config.toml
n_layer = 10
rope_fraction = 0.5
attn_scale = 0.177
init = "uniform"
init_std_qkv = 0.0543
init_std_o = 0.0
init_std_down = 0.0
train_tokens = 99250000
dataset = "wikipedia_en"
Each number is 128 + 24 x the weight over its row's rms, rounded and kept within 0 to 255. Layers, rows and columns count from 0. Numbers have three digits each. The size before them is the row's rms in percent of the matrix's.

# q: layer 4 attention query, 64x64, rms 0.286, rows 0-63, columns 0-31
# k: layer 4 attention key, 64x64, rms 0.268, rows 0-63, columns 0-31
# v: layer 4 attention value, 64x64, rms 0.179, rows 0-63, columns 0-31
# o: layer 4 attention output (transposed), 64x64, rms 0.158, rows 0-63, columns 0-31
# up: layer 4 MLP up, 192x64, rms 0.321, rows 0-51, columns 0-31
# down: layer 4 MLP down (transposed), 192x64, rms 0.187, rows 0-51, columns 0-31
q0 082:175150141149119130186120109091124126093108090137131102143143112125125163106106147143113090139133
k0 096:117149137165094146176101113114111088160118109107144138124139132152143137122148171154101122159111
q1 079:109085120094132112124118146151132131115096177135132095095167096153082095145108095098168154128120
k1 112:121173139116145106127163129076093139134136100103152116170134095104119090115093095144117139155169
q2 071:147164142131138131115139097156113131126118106086080161129115147130173095111140180128154114137116
k2 096:124138125139135109164061121148131175117083165116125168132098142117099155125166124147109124142107
q3 063:140133134172093124134124080079120101096150106137081147184128102146132156117143155141132103119103
k3 090:113146127156087116174104107125148098155103125124120193147159160092138139122095154106127137155095
q4 084:078158140143114091118156142098130090097133134153156116151090160102173144142129157107128167165123
k4 079:137145079113155126150086152120140123099107093143110167122137150152126140157156126156114140119116
q5 060:118132175160113133143150089117118123107123115096098151148115145125180134121119125132150133123164
k5 101:146089102095142119153091132160117138119089161082087123092139143153113130130189149121150122136101
q6 071:130132137144138199117138132109143119121111141095085146159164119124119116131118173150083145112127
k6 100:099133100108106203126082188144134112119138115131123124107142108162129138166142163142096163144140
q7 082:111090134139123104164166172136110103169163146107154105149139126104153182122095111133144081113099
k7 087:147115101107145125084148152116149135116160100171150120104168101143168108127101138101141123137168
q8 060:134119124149102103122105110138130149129144140089099155158155138137177143122157160142171082114161
k8 104:146130111123157154143138110145114140109146122128137138110072157111106128124135115144142133112124
q9 063:110137112152147123090135136095121160120146125119128118133088157149136132105151096136151127157151
k9 107:137137163135103122065155126096148094159135090140152093099086149117137135096117151144115116141146
q10 109:157166141098119127087136117157146107132161145131128106123126175094134138159143147143106123119124
k10 105:161151141111121180142173117154141140134135139099107113114119160079084100143085121110153128117113
q11 098:152112098131151123147092151111111105170144121118098118154115179125128089121108148156152120187113
k11 107:141129163153135141098109128074093145129110113123144150118155132103089078145143143146135138155113
q12 112:128134142151174130197068188104151142104111140097169121136145128139129133150093120116126112131116
k12 106:104097156122126149113117137102126187139119093133135154163182134107109149147091118123097096167141
q13 114:120166155140057129144169169125126106124137110111130098151109141119156089106147120159126088126113
k13 108:125120177153133137149127157145134113153141102138143100156126118140122099109105146131075126185132
q14 159:116143155151114108087165123127101160157169131150071117174102140131154114110151118137118126124153
k14 093:137112132135143120071085169168100150162056144133156146136128139106154133159128078139089094150136
q15 102:133136159146131137137159109146088124151148120086117136102086120145121104130133145129120119156112
k15 098:151132112147102150161123129109152189125099126124114126139105134108129142119133109058117107105084
q16 118:141119170114107134099113103140085121121160100181103149148121129103099157153122124148122092094174
k16 102:156135145112157135150129087125152148120124137118117130111111124130181113079112109156171079143148
q17 106:116132163147086097103089136129129140146139140130125117153146150134159110098102145112145087118093
k17 112:127116167137116106158130129139112094140139097141164151153066124127106126107100173138119139104145
q18 099:115145133096144104145118092106158158137113109160123162099130170113099148120143124113124173133143
k18 100:115172097090117148097115118157109150110122131109173121170155101120139136106112148095162142108114
q19 101:117084128093164145128116134136115145103138140121153143106111128135116132101128142214117136115127
k19 093:130076131134136117140165138082117128144110132137143167135125120161108136139130110135159121152151
q20 105:103078140145097188147123117119123110143087167099119138096150137106096112134125152107105133094127
k20 094:168116114123099146144140112115132126133101100105142094086099093109072132115123119189114134111109
q21 106:138143094144098127158109142146169130117100118097094132138120149108102152097114108129102138130064
k21 120:127122133134136166122122101125182147070089160141065152113119156142128109128103127156108130130148
q22 117:140122180142100142089134097132151103147113100160140120148100186109146106157140156114121130108116
k22 091:133138140125063130132106098103131159179087083130077118146128115151152122122112119138149135122153
q23 100:173111153162111096107103143124109126132141101163135140088113083126113092116129117101102137147156
k23 090:114099113067148107120148075068125157174161138122162136132137144118097119164127135127148147104065
q24 101:134133117111146165079144137102168109089131137091090129142159127144111165107093157122167080181165
k24 107:116110166101159084138159150160137137117177122138109137095061118110135150143128117095100144164120
q25 101:115146135147094109064157144143141124129115099117147160084154127163108132116112118147096136150133
k25 089:121128116137123134155155124133108128114142123096117117151140126108136129166149161152079149082184
q26 098:132172073106139115127092123131106143163177143124122184141091158124141102117089140124145118131137
k26 106:166129145163085144146111124168129122185102152148138129117138179127126145111096148085113128136131
q27 117:130162121123099133145125144122135117127124081159126122113186140128106117110153096139162119112088
k27 101:121126119137147127101121137184130118151116102130130144141149099152122133142105124084085135138106
q28 104:100133090094114147162139100152131138161114153117087160113154105127113117142141144153151154123093
k28 101:126118094124152195107114133118122129123137149101149164111145129128143126119123096144117086102147
q29 114:170130151093129103141138112137138148163083130150101145136187150104143129105120114124134115156135
k29 104:111125112144113106138059127142111111147123095153131112136115150113123149133159113130113130141166
q30 093:126134163137159109170101134098138109120153125118121091123169146135083120156117165168080138136116
k30 101:146106141114124156128105171113113107125128145157131109163101093063136135134187118142102146127085
q31 112:135175184128123151097127096136139142150121146125118103112143086140140151120153056116131162133148
k31 091:130156187131113129122134164076127103142130119118107117163124072150145104107129152097145117120119
v0 107:147128082113080141140104150145127160121109158122100141150138115167140116119157121145163111146158
o0 099:150091059130191121133125153117133125136116119167166148097103148144101110138116130134108119105116
v1 098:139143140128093146119114165094156116128144125095146152103141138126112129117139079184130124134151
o1 103:156108096114147171132159108151133119087102150124166121146146137105113141108139143129124121172108
v2 119:186110107127161122131129095124121171111113159150119153096132117125124174126129121131137137133162
o2 120:120115138151151151131132093123148121087139109131121170118102152180122115081107149162108145114113
v3 103:122109134191114108137129121072161111123138140130108156119173135147153072137115121107111123130131
o3 105:118169108156153089144156135162148157199113142109121137093125071100146147102131114156092119131127
v4 108:149155108138134109109136139102113108101170153091101107116152171106115156147134173108154132117078
o4 104:147141168162131151147137133106111108127114090188110120115140130086114133159145134097106164143111
v5 089:151165078162086129134149140130114112148095145141092104110149084103123177134144140168113116129150
o5 095:177089099158140154103108127119149156112111097138101138137094171124089107139102116121143118127125
v6 082:108126143151112142122110130149134103091113143142135157169149162184091139152117109117121088094125
o6 083:147148163133133146137117146090087126108113143124154119093130167128174103104112094143136130133170
v7 106:163152168116104096101107127104091108104175115147116124110144145135137164133111099154154132145141
o7 101:134120138084122106174136139121116169144120123122124109131112142172106113139150082149105157164124
v8 095:121160155150112115116099161108181079103096110128096158115135155129132111124137121136081096122087
o8 089:140158101112122160087132124087107141186144142119131115142111145127125134152140145143134146133162
v9 114:117142163107102139111099104112119169128136096126099133133117136138108126123167150115136126129064
o9 111:104133123138148151102151160142169157164127151105085148141124145125083136164141104147103167116093
v10 096:093098144156132141097108105127099125143108151124114138123140138141120147138105108162068121144169
o10 100:095101148128166166130150090126149121073128134113123133143125183131154145070104141128123144148115
v11 093:119144100121110143116148129112156077140094100146118135095140116134153167070157125135162134137088
o11 100:140159129140143088081173117149121124163131125099146105124156155144153106115144134114158143124162
v12 101:110160155155116098145142119165089108131115075145116139131151065110130121119125129152109154115149
o12 100:124159120103151066084121111159118143113170106169133131117120157118135153155114117132139110154093
v13 098:113140136138130115138149176123100157167136118119121099099106162134119124132109138184136132068107
o13 095:102131138092130153092088114099171159115130151123110113165132091086118174108106149136134177159148
v14 103:127142114148139129146181149116145132108151116206152115121147139103117121105117095131149179116120
o14 101:146120128115077106135145133123117157135103134165125125124097131091168120152090161111141076139088
v15 120:115148150113142145121124131145121117142141145159102147171143123127124118184118104152102124133134
o15 118:155136096120142176145123151112140144096132116114090112118149104116105145181140134184140118125119
v16 125:158126096182097164129121160097168147116096122140125102156146131090112119147105093146102163171119
o16 118:161149152108145128125116097137142151141112139120107166123056114147107105107123133100140115116109
v17 103:084170154095128111098103125139117193140120114129134154137107131101106140123129176132119120115109
o17 100:094101157107122132161119099134140147120135145125111128140147150108101145187099110127102155098127
v18 099:123104155115154138131095145145198093122102168160074105111107159148108122156113132119150141147096
o18 102:114086108091092154117161144114092113121090128122157123164148139110148087139102142137143189150131
v19 108:101150116135129130129102138119108127139116061169114125141155097145134122134091144153122124111153
o19 110:090157132092107111113110140157162135095135115118113117094054152145176073116136137124149148135159
v20 093:117136117132118150138089137139088117126162106107143149110150117148159107111115123099137147100151
o20 088:112120114138152148089160132138147086143120148166140126036123140118140147142142103171113095157125
v21 081:161114106108141175114120110130142114134147126115128141118150133143075147103160141184119115137135
o21 092:142132127146147077093117137113125162137127103126122120159180141118130091071178144108159148154146
v22 103:134117165132146099165161115116089138150103113137138128135130102084132110143141089098134076153132
o22 102:126137128155095109154119138133150108090143073115146099155127136127140133128136129067109138088123
v23 104:108149142145121148134135108134156153134117110109155123136109131079128139115087142111156094133112
o23 101:118146153090131172167095142143129136144142099196131113124140132129130145163092101114121134112163
v24 094:131140142079123136125165098143134146125129158118112148104144093109187133121160160100123096095094
o24 105:141144105155141148144124100128129078149090146150110107132146128147085138150104123149152161111127
v25 091:157149116118147127131124122146129128102098124099172125126145107105124144163060123156124088161102
o25 097:137135167086136065113094095127146112144137104117114127125082128130122101176159141144121131092179
v26 117:121122120139136117108124112095116130114124133126136108067104143136125127194162151116094097179157
o26 109:144164142122107181116118113125160104116117127132155189143145144128129155109135098137127180099103
v27 112:144125109116113113169109129141161126187155106124148196114116109120140116129115069091092133117149
o27 121:120120073142130119139103156124080089124170126101144135116124140145144080106128125129113107170099
v28 113:129139160139136156164121115154113141115104170078120101125151108155103105131140154111121156134136
o28 111:130077162134097160148119129087098118131136125142150152089112136096103136124080127141154101105106
v29 116:123102132116151116148143148152114110065131141090131125165097133107110133133115172131172142158114
o29 114:116138162163124138118105112123093100138114148136148125145109155107125119131118147136134098118125
v30 099:150138159129150083149143178160115117099125143155102113169158111100138164146126090088110108124159
o30 099:090124087121162127150155077132107132125105109122161150109177130136139121138099126113144137091119
v31 106:137150127152177150141065096144193148116185082136143140132107154093136132137147128130143110104141
o31 111:109159103128114126128139120113139142078101129170097148125123147121168084131140084127078132153157
q32 086:136131147143148100140113148120139091104140144064135110105138137123065133143098151137134088157097
k32 089:124155147153143076179095122138145149134123126087137168133132124143145104112158122111140152166137
q33 070:103098128151151140110126142134170101148099131096109105129145104124121124162135123133134170125155
k33 079:138134110118153125154149125159110102153114107115154112104137107092116098091098153147139126142127
q34 080:101113093166106161133099083088194080136119130148114138137160139130101125175120136120084136125101
k34 076:120157118117136097095156114087139119108102141105153111144112149112108094135112162100095155147107
q35 070:093090110117175122119139131122173084147129128153167105105163109139125137150112122113146157094130
k35 090:155117139129132164081148149108144111109096149111146107088107149108073135130152108175106126113157
q36 091:161170160129077129089126167152082152118125112147136120130133109115138112128171097168153091152158
k36 093:104152134145117140133111146133110119081127133134134160131150067110092167124173110092132136104066
q37 063:139174100169121151131102102105156132130135159120098143141109175124147142092129145113101102098093
k37 092:141094118119116155127113117121125119102112120107113138178140129130160142141135147100153090072086
q38 077:094167116088129140147149138134131101092125191108110157126123122109130102127139128123165149170087
k38 098:116081164178119172127106161091132127102145109167126115128110118120105140107156106134110103115122
q39 088:103053112126105129159109105130179165149108099118156144103119165173116130138136124143132099137142
k39 084:145140082150124119089155107125110097141108175086119101105087098126108128122093095136126157130155
q40 071:104147132156120137146122079152128143143109129097096118141144153152126134129118164117129108134137
k40 118:110095120103140136125145155156105118065104143124124142110069104126102137149147108137110156105121
q41 081:150106073118112107099138156133097151137149132154146104162145134109137129131100137166105161131122
k41 102:169102169131114126129131115085116127127132129129143084148098185114115095145105119128099142162137
q42 097:101152099113125155104112163139154145165101125140124126133139106167138151080088120081081129136179
k42 087:141113095142139097127152097117121125125138094140107116112118131118131156120168123105149139144088
q43 113:126127116146135149115137162112137150132092140101128154122102133106110149129115154150172099079128
k43 101:112106152186112064151133121125143110134124133154135097164102133131147112103093145152189124146134
q44 117:143156129104135149122162112121120114165123149170092074114135136100100078098127135138139150130147
k44 104:113152120155146128097137148150102125145172160135123112137141105195142139115114179106141126136120
q45 125:105115040112138128164153120101149076112162119078130140083130153124157149125104137155133120123132
k45 094:111133155090127091111109132096122122113138153145148143151133175124151173146127133115150112106110
q46 108:117160113135146103157105105104105157123151113077145100130119142141084093141125099145142118114140
k46 119:145147159125126059116132114118122125157156134115160117178141106135151153102087085116141126117123
q47 096:126098090163112115068124140142129141118125130106116181125108150165104110129131117153138114119127
k47 100:093117108160146117119111121162119126156104121125119159166133167109144063170129129138154134094141
q48 109:121139162136116146147131122103118106099116157062111142145114163156148156142107171112106095150104
k48 109:118110111112128127118077128164147154124062121145150152166113120169085162132125097114132095114106
q49 121:153142142106133111130146068140126147094116151131084097110136175168104143117116106121140147109129
k49 103:128149155141095156150122152141137073172127143119120181126114164099110145121086124127095135145132
q50 134:133114146165136139175103130110146088125105139108155133125164142110133125119141118112115107108123
k50 095:074126106109140125120175145163116112144138148108141129142160116135133110130102175088146151103107
q51 091:133089155129141105166129140139119114093100113118105132134132153162180162116173131169123139133141
k51 106:100148159156136157112091101099136109132107148143079125144117129122137124144137140112147131126101
q52 121:128101127125096133116172160148152113109128119158140091108120162112104130079136153133157132122112
k52 111:162083135073147120139114097068107094136107154139096158144137112123078116138117152082135117107169
q53 094:106172175133131157147106152102100156149118133119179109098115137162123154089115121133137176151131
k53 107:150161108103142126103125115160160159091157116142104130146147116102146151146129127120164087146132
q54 112:132114118142142139150160092136111155115121139139145149171127148107094166097130103093107116171112
k54 095:131148117123066113110171140091090127110156117151175166101146094159125102100147116103159086106138
q55 108:093077132093123117163107147078136149077148122141107102116160153159099125119159127138147129149105
k55 102:187102110130144121116177113133144140121092090119131155116147093173146147157108090100140132149152
q56 095:102140124174084137164051111084149147118089110138116150120087119125137148122126139116137137148132
k56 099:184145103157141170106136167097159128099128111095114161128145108145104148124117137089148118139134
q57 114:096180104108115168148139124167102097134120104151108099110070098156129129141133116093119173134123
k57 104:098087125111121132131149097121113146131106157119133119171156123145113127130118147148088142179166
q58 102:154109111111122131169144121152101119146106110106159173130158147069142126129107119099068118162103
k58 106:134148148145094143120125147134099149116148146121131122111116111094106104156167152115137135122152
q59 103:165153154136090112109110113101119159141125078134100146102137117125125112092188078135141126156174
k59 103:136120107120143119152141148144110142130093102146160126194160142114127152086141132173159150143168
q60 110:111145113122099098101134169147129114145134094175115144149159125103142138153153116100119082120199
k60 110:159125138147111110135122120170114165155131151139092112103117109118112093091107121121137100145137
q61 112:120117097140161169118094142162122140153111116158114129128111128142147139105113105103114127148139
k61 102:123126107135135079140170150107131095148122146170091156160180117124147082155124159114118119155138
q62 116:142137138125137127112149108175118131094113155113131101115102100131144119070135165137156095139102
k62 100:124099093105124148117145104084122169129131101096121122130122107146135069115122151103114170123099
q63 100:136155120175095138137121102120112094140102118120167086096126129156115110173136131114095144133163
k63 102:133102182111118094118090117096163122134112121148112174123130114101088146087148118167117149152140
v32 080:184099115150112107158125090128152106132161107122114085116132132110117137131098142117106119107131
o32 088:116099116143108169089163101115159147110137117108141173128126123124115117076136150143110144105105
v33 108:066111147100096116160134105126156115135125091151158115149150087106137090133135124126166105121109
o33 109:168130138134121140127149124114123142128154173125072147115099117114170138139117112109116089146174
v34 110:115093122145144147102128174118170084128153138127092097144107138138123194131106130132098094126121
o34 114:110131161131081138172130112154111104094145103132132121139140120154135123160083111131109139098092
v35 097:182137120123122122163144127124118173164121063133104135153110095141126165107146135127107108119134
o35 099:151140151166116123123152070127120092148113108126116158116105086117151095100134144182110154140135
v36 095:141116077156110111140138098146168153113105124097141138137096085152181145143139108108127085142083
o36 095:118157146104156168128131105137138138130084127150119116122101157142106128147136141187136114149141
v37 104:122095144156133119150125057061132166112177162107158117112169125133140130123140165138147104132122
o37 093:168137119120101135120128134126124138069119103103142128147083129181122125153091144121155135106103
v38 094:113148130117179099115145204119164099113145086122159161090131147123126112126113113126150134098161
o38 104:169117124110154149105104139118111143126176124139108113155143100121120158108124072120166127141113
v39 096:123130137082151123120162127105153128130093079169092175132137155085120126120123108162154162092129
o39 091:164117155089154120121127171160128111153156142096149116098150093133148112075134085074105150102137
v40 093:116133146187104089119117089125163128090094078138121163156111137155111123105120150138116094131128
o40 093:145140143127151096121143084119128120086081075083099124150138178149114125151139139119096145130148
v41 100:138133137143150132158127147162142088173094110170134168079141071111157125109125094128122148115104
o41 102:119092168105090154158140144142117125142156146108124092130153136098149182107136116112128150128168
v42 082:113117140103113132131127119151078169114139130138174128160135136155094132122132159116172149156136
o42 088:128154119135127110149136117112105155198111136111125143160107132062150125165118125081127140138123
v43 088:134112114130113135109159106121107126112125116127115142109133110130155166117142114055127082143091
o43 077:146114089109119152142129112137147124094154141113096128127111109159142105087138103137113151125125
v44 102:133133112082120153104124119129132093147157088113135142113139075152146129169150096127099113137146
o44 096:137103137095157154172113121110124112085152116157125124132117161121126138074104115149141146117134
v45 087:184113114117137133157131094095130151128101099119130095148137061098161140174156158113108133150145
o45 081:149164163112128108111113135139175126121149132115165151127094175126120125097120123183122147153119
v46 100:110118114121129117092178130120129153102101134131137084140115104161156127155195160117124117116116
o46 087:125179124100095147160146082129156157100124133099179113104153145136136110138137090119143129169114
v47 092:100120124123147094115152140129084129137118160109134099156187129132143136127138138133059132095112
o47 085:087150115133103140127136151143126157089152096158174112119144091105118095145104125108127144152135
v48 093:114134097131100118120096142135141173070121148138123106159128115108141164112143122133122138113092
o48 093:156158101090141097155104081110138116124126140139158165136124101153114092160119158156139065129091
v49 092:137097146138141117132117127138125163112148109113150129141106116188093148135149100128138080132123
o49 094:152167127155128136122105115134124110104132092137132120161121132144141113167147144126125136131074
v50 109:120144130135165125130141072120140092116107120158139112118115132153127109193119100079115100110125
o50 108:083185125137118120096109154123162148147109126109100100102135108115089130117127119164159109117167
v51 090:139106143154127140076128146143159120156152089127148121180119111110141114156104117141167151130143
o51 094:116151159127111173152164141154146122136138121136153151122132116133119136127121174103121087132167
v52 090:158166148157107139119081186162166139105172112129134111129130145088104118137104132069093126097110
o52 097:160124078108163129106107144118104124125121125142161188133183135153152119128140117139125177132122
v53 105:170132112126120119135110125113127134147095141183145108098162123108174134159145089163101101145132
o53 090:077139150096101128106124109116114114114154142090151110112127144126070099126106177138121133161110
v54 091:094108139138147103136124166138100166151164121122112137148128118071173131128122093145132132151135
o54 089:145142136125128110119151142100094094092104120151144160126084140129158181104118161138128108138135
v55 093:185141119100128127159132104109126130111141110127145177113118117117127110078150150096151126155152
o55 100:139158148103111091098118108125143155124152150102096132150113138088146186119167174134149126143117
v56 108:132115171164149126113137111179153129121120167115133140114134143066103124121139089096099108138095
o56 105:108112092091134132132091137156138164085090117156117121110065136132095127151132166182132150141126
v57 086:129153121133170164145147165091118133138132148127117108093137162086109148090117105102158087142153
o57 099:130110106150099123088119156159118126093131158135114116074113069136120152150137149122125146122101
v58 084:168087128140130120182118125132083134127126103155106124129132146178162121099169149058105127131102
o58 089:128121141127063119056142093120115130113078101099139156179151147146138108127120132149153167144157
v59 103:193136114105121096113105160157152092110118140155123136111120133135112111093139132122128092122158
o59 102:109116113121142182083116120114123128125118138137097110092132135119161154155111122110159170101182
v60 117:103139101141141151076132120145140101117078164157105107106117150129123131136133145087143103098102
o60 114:066127102110147105131144156129127167165148124107131089165137091142158150134148107129121149096167
v61 101:165112127133132102117138145165111097095126138124137141128171121102177082153116106091144104114122
o61 099:121141097057119129098128117142098146119111120161082138109124148127115116164162131120154116169181
v62 089:142093138126144096110131140115163089129117165110121181155150090170117134106139139130127108144118
o62 095:160122139096126145133150114121151087090139106108136114098085175131141156169121063111141115092174
v63 091:137137084127115128142130121118109125168098106141136143117090118121124077150161124119099166134094
o63 097:147161152147090131124132097141179147153111125135146100122157118095151124155127133126097105128171
up0 089:198168125143130107116119104145134104131088114116133194110108115110112122138108144147145122116098
down0 083:138128181118107129110114124144112132168120122100127174159107113104135103141124112116116153136158
up1 108:139112141127131143100120138080124108138120127169081106160109177123119133114127096151124131138140
down1 102:117094127095131116127087070118153075171166106111143172148106098154172139153122142142110132112143
up2 098:138136131142118184123104122073134135122105115110123142101137156123089102107129134140122093126071
down2 101:129116159136148126166145105110106129119121134096152128083134150135130122161141096155175092116114
up3 115:128135134123088101153103127182105133100119125116153115160129126129100135100155164176109119123114
down3 113:112143168135122150082137131090143149104131166143115132133180149126139112128126119125149134110123
up4 111:141134138107131098140168165136137104097068126150144140123120106145103129123149137116103092157136
down4 138:151094111125149144122125157113100154064118160124133161121139118142067134134143138136134130130104
up5 108:120108131176120129147127127156147139165147156148142078125167119091073115129120129106165114153162
down5 111:156154124073153099156129191123112153143110157149124132136141161109132142155157100135133112132121
up6 095:154140048158140181099115167109097152154117125150139156116122132133131076096144121104129135136103
down6 093:088118131155129154095131075134093125120154144124149099120178139119130155096170088147133128165090
up7 084:126097179120104082142112118147134132072163096117152088114123124119121114126134165155138118075143
down7 084:121104123121140095109122180156154162093132133130151100129133122124154090094132150092101100106121
up8 105:114081126167143106128140088148137149148177109107150103131119120134130145161070131085100139090092
down8 102:144132135129122108116080152144071122101099136134189152159178113127148130097126125109126165127115
up9 099:122098124096141109082140152123155138146127107161211174147160160134137138108154130119168089142118
down9 109:112139121109099122119149143099129152150138104154166124155122132118125157123140124138139107125080
up10 116:177147109143141136087150147148140135148137151155159128148120128158110113137120142138121105102132
down10 113:147141125128099103094116123102109111135140076135094160147156186142144115100144088129069136142145
up11 100:138136133128098124096125101137132132111108112130107118138103117101089165147164124187117143113133
down11 093:116107117104102138178127130126145154103172151139104142168153125103141087160156104108110124104124
up12 103:125108138114129133119142172125174091130110103113144126159120165162114085123121134088113137125138
down12 104:156126064128147110134123157096157128165152122119106132113127165144153100149180103089119125117114
up13 101:149142123141145126134109165154124152130133163142160160163147174083121122148146082130123142168114
down13 104:103153105219126091123118135112100123113110132110156127155167140131106123138122130102131111081134
up14 103:122111119148104091130150178086115099121120165098121125132122122126173107113060140147113130088080
down14 099:140103122157072139134138117129139134112146116135131089123102111110123169101165147135111153133140
up15 093:174150097125128089124098158131135153109095103146131157180114139160084148142117112126101140159107
down15 091:114159101106124121084151089110095127121105127128118154151088098145179114147151140149152128131170
up16 118:105082126149173130122150109135151163109147127130141122159132135131072149111085124146125133131121
down16 130:172091167147112107098118085127107081123120143147095175091134095170121107100156152150132130153144
up17 109:150122142134171101149116118129109150119121049149107089091114110130132156160102174115106090119131
down17 108:139134129069089143143094098118132136146085132091142152149110138137110106138178071197131110137095
up18 100:080170118076142105087100138148127140104073121126113127114116122123123156097165130121124099185123
down18 093:136112129130115125164140097112113118198166127139120135125132112131121107115127143103116141049112
up19 109:125131107106161121071104114113154133112101141090183125161099130083164126105140147134140159140143
down19 108:144156118161130124126112142077128123143099118101152144107126164087132110144114140117126153149114
up20 102:106089162132145141154119155134096133090140163139146122149101114109131135088100113133103129137133
down20 107:129116170137150144170108123109108125137141151174158144136139091114117107127139140112133156092114
up21 097:107132175119168119102140118102071137115123147110106087133088143110125132097158117141160108165142
down21 109:152138149145105089112144123108140119101131120154124128117119138124135157137126097111136133116173
up22 098:133121180162139110122094165164112088134096127154140135131136106144089125069106106095131125119129
down22 091:183138130107167134148142109120128096167102138133104146131082155116149116175114142149145113142115
up23 098:157154054166139141100094165117168121161130120095155137148079151122099087118137110104079116140127
down23 102:127167114109134130140126120140123118103163110121173148125117117126098101139167094143107152119164
up24 039:154116145141148137149142132125155125142125136144136106113112135136180149146138161131102175153162
down24 038:125163161158153085098153109144142102113150107178121103125106113138120103123117141156112150130157
up25 109:113124148109151153121121120139151133106094128146148091160104091146106130164106147124120127123106
down25 099:127135135120143097141163149115127141086145130123134127113140143127130162150082139147083146150094
up26 092:133145067148130103112125146135123135144078138134119125155092145098141113160149144126095108148131
down26 087:139102175060102113140151139083073141125173109111123134128156131172103129128139096106146138105102
up27 100:107133107138140118098145147140130130152182137128077061141104146120126130123119059148129109144158
down27 096:129109131150118126156102137082157119099124093129094118110159110148133170158126172123138111151124
up28 098:187148119128145147139139103124139088135191114139162120149136150161156094125121098163142131108109
down28 102:154147126119151160092127157157127143116131088151109150119117112102129130134146116146185162092145
up29 100:108080094137175139146125137138158110169150128168194137125084093141118116143126131152141153145124
down29 110:100134069117161164202095133132114155112139114113136106094143074100159145108135130144150151110159
up30 101:141158118093161136136104131149132072083145095119102122144148094114123120133105102114124144138127
down30 096:126138126138110105110100152124153129100134118146123123186169113129117111129173128062127159142164
up31 099:111117132135152128140157133145115157129149101155150111160107115121067098132095108101139119087099
down31 105:116129119150162198099093092115119126126118132137095154089121096141116105126170101125138076131100
up32 096:112085114110134107129164059124113123148123101110154110115108128135092138130116120134078157135124
down32 093:155100126115140145172115126124166116130167103103091141113109138108102147187159105108078124127108
up33 125:137139110104112124106093142156152102160152156118112126072121147111156101140128141125123108083139
down33 126:143131143144132160117129070126083141133129141108113144087071099067125132169110119149170123150149
up34 115:116145102111142148092105095127124159102163164140167114088101124145158138130121139127159089123130
down34 120:118125167100136089145128110143165117095093123123138145151073119111124161108084122125149089125135
up35 098:082109174157121105119161128141082139106109148145142109115101077115097125127126170158133127132167
down35 089:118135129150150175142137100095129138161112099119077130162122133120140136103144113092137107160157
up36 120:128062107132109120098125072138103135119136100116113141128102148139102127134095112143115133092114
down36 134:124118118123187172165151139137117092086123150116104138123137147131097174141153104098135122097091
up37 092:121076125121121111119129124142171121117152094113167135126149151110124106118164150158174161119180
down37 094:176144102111148140148147127143089106145136100148143127122144127159158151117128107124149141120115
up38 104:097123135092167150071121125124141128109088104120137140174158121098116113087125085115113124096138
down38 095:158093155109125116134099142124087164131152134111119111144138137155137142128141120125098144123140
up39 104:131104146069126126129151167129151153111109139143110100141070098144112160114108130134135105110171
down39 095:128133121125096094117124136142169112154129120135081154132133122146168086163128133102196127130106
up40 109:129141143110109193123186138119149138155134149156140130127107156163120122163134099135174122125127
down40 108:134132126140135126157105148139164146134109124100147119149168156110152141103135104132129131073098
up41 091:110092113108108101139135111101110098125141123127119048120127140129129163081159109131156117134138
down41 090:127138107106077131160096123140093131124124082145139126085172145160140112135122137104145173150134
up42 113:120146128192129102157134133140130132118113118147116133132146146130121112119091114121104114131116
down42 104:180145133140120111119135122127133128104111152079098098168135155134135136130098144117122113162138
up43 107:146084119135080100126120169110133166115159134094143154135094140125151130162127105118141188118098
down43 108:094130135119110129111160083142096150097107131134100105103129140148150129136129107150129112105116
up44 098:103110124086137113133117124108069151164169128142125118096113132147114140093113143088135140159164
down44 104:080124098121155139141117133109156147205144143109143096134130127129153138129130176085146095120163
up45 087:120151098127099122108092122140113118131138102154140157137135110137098115095085125127104098150122
down45 076:174127112120129124054175132114125118141141128119126120116118116130140126120188132103112113114157
up46 027:169130136138123110124138134131163128142150146140162101113143140200143137122161151130120117140151
down46 029:119148175113127112091146120142160110097131085195180113139095111149142107094150092129133115121162
up47 110:128108185133151134109098096111183150133135142083147088142115129151106137129118111177122135118152
down47 119:078135135148112088156154099110129089110103126141126111111138150118201143096137112141166127132121
up48 098:169137122119162112101117177133144098143144068122154116126149129158144104103108161153145153122117
down48 100:131121175096128158129090145152156144151127127114125119098164110142131080129114091139146177102143
up49 103:139094121142153120142112148148084123135129133146118111122076151145116131125132115124144160141154
down49 103:100105171100148103133110122141108139182113154113135098117128120171091132123106153126128172108137
up50 107:087099155115133093128121101096133127147147162156121082088123129134118131121146104099088140098166
down50 101:166129114158110084128140088115117129140124143149095159143138097076148127163118142086109121136158
up51 096:126090125141158075120118094115160111102066151149125138167109141100115124156123097138137134118103
down51 092:090127105124108173105106110078133127154131118122146118133108146146130117111132160095127143155134